Part of a small language model's weights: width 256, untied embeddings.
Each number is 500 + 25 x the weight over its row's rms, rounded and kept within 0 to 999. Layers, rows and columns count from 0. Numbers have three digits each. The size before them is the row's rms in percent of the matrix's.

# layer 2 attention output, 256x192, rms 0.289, rows 73-140, columns 0-95
102:466495531514515489522532506467501493509473511482508494521492472457481522539505470472482501512493509524445498508443480492497509512509494520532505465524492501516497491522466479529540525582500455558532499494512474475463471526488474474484538531480485469477489464486518427450532498480510506492
104:516496516482480454504506500511491490470478502488479494469478484480543478537471511515551489535495517474514506539481514476529465508466473505499533532515508490463471516462490511473557522548492501490475519511478460546528483561533483473521502506505498516439510513463482507511518494494510492524
099:544473506504505518492531519500514523504498512528500527481505480466503493470532513502521516508491534477508493515499507497559490505527487501526555499547491477509475487483549542486532485503544492485543514530508481499478460501551519494512420542510503507500469507474447507492532521472498488534
100:511503540532475519477467502466480460491508519490511524485533506517484529488507465506536501501502495462527461519483478495499535503479498487495475507509543479494506472514493516515516492488540520523561549491542485542548445488494480516502514457514519511441493469500561449485484464516510517499
100:468469512499487499510526489498502505520507473449461524505487481483476480518441485531513494476484504502484484513502518485528534459457539505501472484490532498488499501486488526483502500518488466523507499472454511503513490486520574475472552442502529497523505517522508469465516464507474511489
106:500496511495538508471517485487498500482505475478476504502469505500491503491502529503492533479520476477513527518506481451490499494525465476543511447499517535507505504479459528561518474437479500424508517486527487446523566528520529508502561518509465482486536478519555541505500511503525490497
102:486530473487487459509474487529519483491521523499517506490522490531481517478472484500488489488490438492441503436543496442551478493463475465505539469535497540506482478510522467526496463469539499494470500495510495495491502505446495472484505522523504494486489520487503486486491519512517486477
097:501508528499505519543510483517496527547470523548518519528496489438504515495478487496556492450494530473535488502549465483514507556523486458533498482568457539523487516500508528494526527494499541474471487479499449517507509511482501509493490486482458527532502494466502528483496496523518508472
103:476486478510485475507501531516477511483519476478516512497529505488498479486497505518500505500501483529490514445470521521502526473464488479480551508515484519430511518509510497477542442531481522527471478493506518508502479489501469486460436542529501514508505504515438542502462503476484474507
111:512535502500478467495494542506507505542476502505490498471500479524536489512494503495465527506504489502537495539513524510534507419479521484470443542491483472513502511509498495470544489518485482489480522510534543486496484517504497441509476467483498436484524493487473516444551538504483484531
100:490459500490475534520476512510504525501502510506531528505499498505511489510532490500513508491484442501478519526479503477479514550493476463486515503460498493543533454510493494501484540458477455506508490517470506496476528547483487486482472476475539444530558494477511475483501459496546504503
101:473472518480472507485505528516511534485469482476481464499473499504536506493491479480536457569498504461487544542475443523497568479508488480523538490452512534566487467480548525510483515498515525502475511496530493507511511490525482545476548512531506512497538515509534508506506477525475510467
105:469463531476523505505500472490451476490502466515548523495472527507502506507558500498519494521524475460491477527489521485507478487487520508494529468537488506554530493470493495496495506535501448529524524465505538529485536469483494529516486445440507488492513508513546527493483478486497511479
096:504530504490486487491491499486491521476509500487509504471512520539488478519492530482460506530475483502500540448513500506524487521477480482533479474491459502500465497473454467479501539507503466538512397526485534510510497516531496499483493498490478517399515544460511522508518521485519493517
096:511474490467504513518483511523465493544504492499499512528519484485498496481496500531483523502504487483479580505514477581507477506507502493556544483551565508558530547486513459521463511502469465530511557517480513490500500497491462549499523503545455504491563518499475506505479514505498486498
093:490493497503474547484532491530476543505511483500515502476496524476490527535551488486469465501490539520547525572530461510514534510518477483517528525492549471536508474494495510519484511475509509484532517498541486497512524482489451471492467474501503504472498529489536471551502497485523463511
098:517486496515485516485490488494465486509491501515510477534484495512510523490487506537495492471489482466580524506432517498539523539525519448443502517514468497480532458445477500530490460513461506509564553515487495509501458519486501489490519535498549487551493545514501446519507533513472506476
090:507488486518517476509507426515509458472476461507514503521497521486438527492478518530499512505527485481498487521508520485514490494527504503480458526480493494476469525473549495471525518545512466518496501492505484529526526515534557491524515511491484484535462490498519492462508503514488511482
098:478524498497473509472509533464485482474461468522493497500507551465475515547499526490503507513518491489496491479456556514503482480532503522493545517515506519538505504464488536522471506489486511499455486492456511515485491498422441505501513538473488456483516499494464535489501488498513519527
097:523470506527529484456481508513504518511490500493488510467504506510503529497487499488480498517526489557466555482524523474568490523496546485470546515541492482471493534488511493520477484463478553518498498507485486513506511482451511482499508524521493539491504478524513501484442519493505468489
102:518514474491463541513464499494501469517478539489498504518471489456530507515513518527511507493509502506464519468475508506530506505536502485488469496512486478486555493456456491478498490497516448480474514536522452556443466494502473484504516511499475447494540490529470461531452480470486469485
101:523495484508505510515536488476485506476532500502498516484487492511500480474485514517492512489522501484493555518532522480512472502491504460487494446484581508473480457480534478468502483509467470505456508438523435457521469523515514512445505518460486548526467442481538488536550482492480477542
104:488499516498494485503523521510524465503476511473491542474525511498505530531469476486561521528495476454513501464421494498479528473489503476476513532497463509538502527483456470502476519505542532547505498521559477528491462467490458545482508522474487529473506485552507477507531502469542496467
101:515518518506551521507513498484487455506525493506470492497534507508503490499497471521536510472524483489520517464510505471493471482465479486460520447468472453494478541495445552544489538466547481487466508510554560476517523503494518494536515497544467503472490553509523467493481504562517553513
097:498509483494510521507476517519462464527517490467479520508526510479466498505481489498459462517541552438526499481465519514516492496508499469479510498537471524507577506550504553490480525502505471500523524529482496513478530503504567494438539533500501474578517514487486461534474476513493462484
098:503511525510527485483447485471496524487484490543510512478474508485502515490487514512494493522518520512457542433496505514552487531498529518505499477507520485558538476440483511535484472548506508470457450491547554504510470496508518541489477491468499529520497512495520558472497531491477528471
111:517476511504496549561510518490491524506501505502482510535514501515447506501498551519477508482507523487504472517505477452500493466486491507463499471533467493539465473490475505488458523533535555489497506535467511468438488532473535496484547489481533495459410489512534534542496471480499533527
099:487529520502488453517514484515523516454475506506508537480486471481483482507470497526498508487501485495501426477518493473573432493496508502512526504497511502535488456517486438504495529516500506487473510490534512453496467503517513482553518518544495536491456529501502490500474465510515508475
095:517463502548493512497484523467469482490478488509502481546516473492449503521518510486551499466505552495512474511441505493522470526503481496501478468529452536502519539482525475467450486493463530498513532498507471515510488466506480519477509533474433472508544478498470475494519495499498484505
094:502509543514455452469515488476522485478483514478514500458491483501539452474453472494459497533512491528505517492488490516523479469486494468442477507493500518477439468510481536465466540470495491493461483469494490548516502488484496515555486496543482478488480494504532511490518518501512465485
093:484476488501503526530516483526489506533496476503506501541513499519467502504496531482509503527493524499476491496512482552528529486524508501501507534485469524493495527522495514453509528459501506521471475512509454503512535478508494537545434576483467489504470506469509481530541494462552472540
098:478527500480506506498483535495530512537488485514508505499496557533467513476527475526510514467512494535514454518560518526493484514489487495460501474507522531455517533505515495447529489481486509481499504514485489498528493458542489460510480482530522527491482460476471481481475527538541490487
103:506489471521481531502503487506493515515461486495510457515489507518504513528503503517501489494509517528529499521498532494515450519498512486517518485521513518514469465475480515488470464509507538516498471476544483488515525510533518476451490508442508479520539451482513491514530549480432499469
101:505483484531474516517474503477457497523487492496473479521519497524478523498527470453520516455512519485511483463476491492504513474517526496505494465519483526543492506504486487491502538553512499509475521533542490501484479518463488463520448529503540460462464477551522510544494443463527488463
098:532517516476517471511506504499523485490472500467525475477508470504545440503502476554495488517540497517484453502486524498470502473488485493536508446500503463492514526495498518471464513515467479483502511498518521461523493500502484492517560507481504510488504506513485491486492548505496489455
094:495505510512509539469479504478446544504465482504484490510519476488485513539481502514502532500472504550463506494468490535497509515481478469519521494490460493515514474467490453494549480493467481429505497502509543477502502468484483510540510485486468506534489503549544496486508502535479461527
093:502489554490459482517502522503509501467460478505477477444487476559475470518491510494522502499494497511523552526524513502517487560492451489549472512479507485468503514544528509478509468516477498498500560471455448533488497535553525543555488501471486511519521503503526516466504535428525531518
097:499494509507485444527498503512484487471486466519487503508482485499509487495483477498487467493469483501484459496497488510483513533487542478502518503467469566460521437465486505505500483531519525490471527515514495484523481497524556501489495527488490471521483471486512477466519492484512486523
099:480470492477499475522484488515480493519486494503497527503486480475526491512498511464485472510498538591525476508559520513522499475485483499485478500524511443481527465504468512446542493486496511528494492486532522507480515435489505478499541522494523528488556528464547489504537528482504454517
100:472463463547531517468465526520497469527516498493488497503506467500485471547506465505487486478540478460499497512520482462468544465551448551464475511494513499487473528476519536496539506459520494503477488501507465483483484490500534513493502510495520493514475440511467518508482534546473485464
105:525523521516460552515523513502513485549501481520478470498505534523530475500493456494464497499526437458525498491507451498468520490475502513498505514475484531470487528508490497519477459474456465486516519457523537487527505518492509544451508480547476491504521469534474516527466520483504564458
100:482513543503447469544505501490499491546527509496527482499504524482495515507489507503517487456479503529489508531529483488482493490545497461454499503579488521531520471522542504495472497519470508482500503526476447507473497490501531490546467525488486553471449497516461522515538484451467493456
098:521511481488469500504495509493499493522518459515493503476529550464500491495496500488525500490497493449517495468476532515534477470472501539538506503534518533522527522468438516499542488504463518461518501496468560521499518559523496518495493513469521460503477515517475501485516496537486519474
092:506471446516516502486503502484512506491507479502512510490495514474527508508495517468467534533458488525524502532469495552530521466505499493497495468498505483536504498469517478498501468514470502483539512492464530478515504542457416487518563503477456518519500488525456493502551471496526471487
095:488473541496483474503520501504508466498521515466499531491516480471497535506503479504481497506533522510497518519533500472452486457540512435481517496523496501513424519485525521524488542499474507501475486512503528529508515460486539503482423463471525508501514484510487489501526533487525481493
101:496521506530501483515481502508507507506539496483516521498523497501540510540490483501526510486507508511527501475507503563515469502523526504522480514526507505449511498476490528488550472493509454469528498524498572467512491518500495467505501544510523536504509495496506557439523483529501504526
095:527488506489501523514514489496472510502532471513501494525498534501506462536517548497518502485502484480487502547530502511473463487517499542525504534538502449537506448463491482443465519527499497500526480480501496441482498465465508467478448479478479533495490500488504481516490535522501505523
099:542505487501539519512481510478498523511499513492481527506496475516472486481492522499472484516482479528527513518507502477504480470508513499516499454503532521458490522468479460543537470551552522466526498483526488519495457526461497486528493494517540524515475473466473519491489589465533512509
108:496523456518483540498496482487502531509492500518511486482544487514501516476491487512461522485506496526468476485545520517505492476487481456545450528481490506460513491500521504541505513482495504513493555503484504515527522481486511490456482458521489503494512528567465481494481467437459502533
102:494519457537490502496481509491471515500466494510531519479489514535496484491500495466534482521485489526497499467458531482500480493504541470512506531479493552534489512522488559481551505516498486558502509488538506489553498509506489512513444549474499483514513513501528513500485494538518519498
101:503493481518476532496504501476504472473509472456469505483492508497509521503486497493465516482512562573466483502490513440472518546479475518501502530437476473505479502458510543498472477501536496502505511481472543465503537503487461491492502514486471543485472500502518469475518521499507543502
107:492470493501476507517505508499469508476488465492532525525507490526523539491497482533528501497496524475503515473525467498542471492491496551464525537525486486505496468514501512449507515502485458526495495528545483487470515492492458528451491467495537529528492499428480503461513496519511474517
103:522537469483509499508501465496535439525521478491480499476486503489558478490489509512503479506482507537491514488461501487479511498515453434482552489494462521518492494548485508481547516503501494497493471498512559453501517487517495495534488516505466483445498484546525493470508527503517531491
101:524527475504515481511482505479494523507468505485497479478466500535493488499492465509512488518525536437488456488441515511509553514531474496482470492450490516503501460514490488481514481501513487512471495510506488527541530467487463498491502500470539482520521491547509489479428529491523562497
104:526501468494519501497463485509519476494516506455497491486528511533516557515498512501535464529476521431490500494516471540461486499521479520471538472453496497447458492470505520527551510513504552537504459496541469465543529497555530519537554573491552506522460511512507514495514486498503514528
097:480509491509530490491502525499488491541482511496476535501505501506463488512478468516523486526486511548490547479500444501515517497484507521525464459561488473468504547459486510554545476508473489503499571519487479495509506516503580475516483487492469518474560446527449502518461497491492485536
099:496495513517477484516528452493501505505518504525508480498486517491488498490467484528488514516516515488481475485558499498527474542474527487450451548482523476563541527540496504542522515499543478453499535463438534458484506491457462483528481497522510494516447497521514488516488493488497514490
098:487494495486494482496500497487504504510489463494485486538526527520488499499491548526509507484498502483509492481489514507488531506488510466463500491537547464491538482503505493485499515498476560488468489479522506430474486474521507498530478457472494538546485517523490497535488499508490509515
100:462492515486509493513484506490478474524534470472477509495524472462536500464534464498480469490497492470480529514516492452462482480488461489534533496489492477468473524514515562494528507473491472488444543444497514468474484492502496518448522458516555520475537518494499442466507526511479511492
098:563508506524483480500485492488513528470485473530464487521506522489521517514491505509516508512498488504512485526505447495499487443520504510488477461545460505491548454512439515504514502512463535545509486523517492466532489472521499486457519500496480445487501501469535520492511514475506527506
097:477489448499484475524443486481495488486510525545472507480474492507497527513556456507505490512476526500518501453495493486488480522488511520511477573497530488486496522520551514498545482549495513481479473550483431522498489506501535571492498464547511504496481500506499516508489512477515523516
106:508509486530456497526497514504476534519479451526537469499514507497496490459448497505466507512472453478533499511501498496535546475492533508445496503489433491482496514489517528461500532522521511569457537486493520485515465546519508503465487497523464510504502504498476491558516479472496537487
096:509492486481543472498531502454447496502519506477494494493503490513482492513515473506506517485500483516501457528542498559523509511506516518536522465508532499429523478517493496484495525525513484477495505513487520535492470518442516499476505528562476492513524571509479542495554549488486530494
101:497479503499540472463494515497467512496464493517467476491541511530474541493473504522502533486467438503511456513519461507509499506501484530488513546510525482527492491456482467489485533502502544418477504472514485518529509484507504561507515483512508524512452486534509489504520473506538541500
096:485516475473536488467484471497529536475526522494498521533516523488527464498499505480467496468476504499506568504518496466511517496493486486453493518532459566509516493473462499573452552519501504505496506497476502515514489501453505532502467496467502479436509522521518445480479521517475508490
098:479532498537478470510511500517503459468505515526487507472500496497520453497522507480489480501486504496523455490499478512501505529542531533536516512518530459506459494547457505495493521493562489484516535485485505521523465499485535480514463476527428520547500436521499464504510488492504510517
095:486463526475554487505551481531506537488502547504537471452504514473487496465527488482552504479484515524535460528515539496444501494548481491508501531506521473499470464526490458472515466512484469497498484467532482540525489494516488462528509526495519485465520495506492523486480459446472506459
096:511509504518492487496542499468521504516509492498491506472475521512550509490500496517457483519507515526499485527509501513474490483485446501501505509562466525490478484494483538497500510508477489481477482457500475493491520504525537490481536485492513487502532512541511476488538483479522501542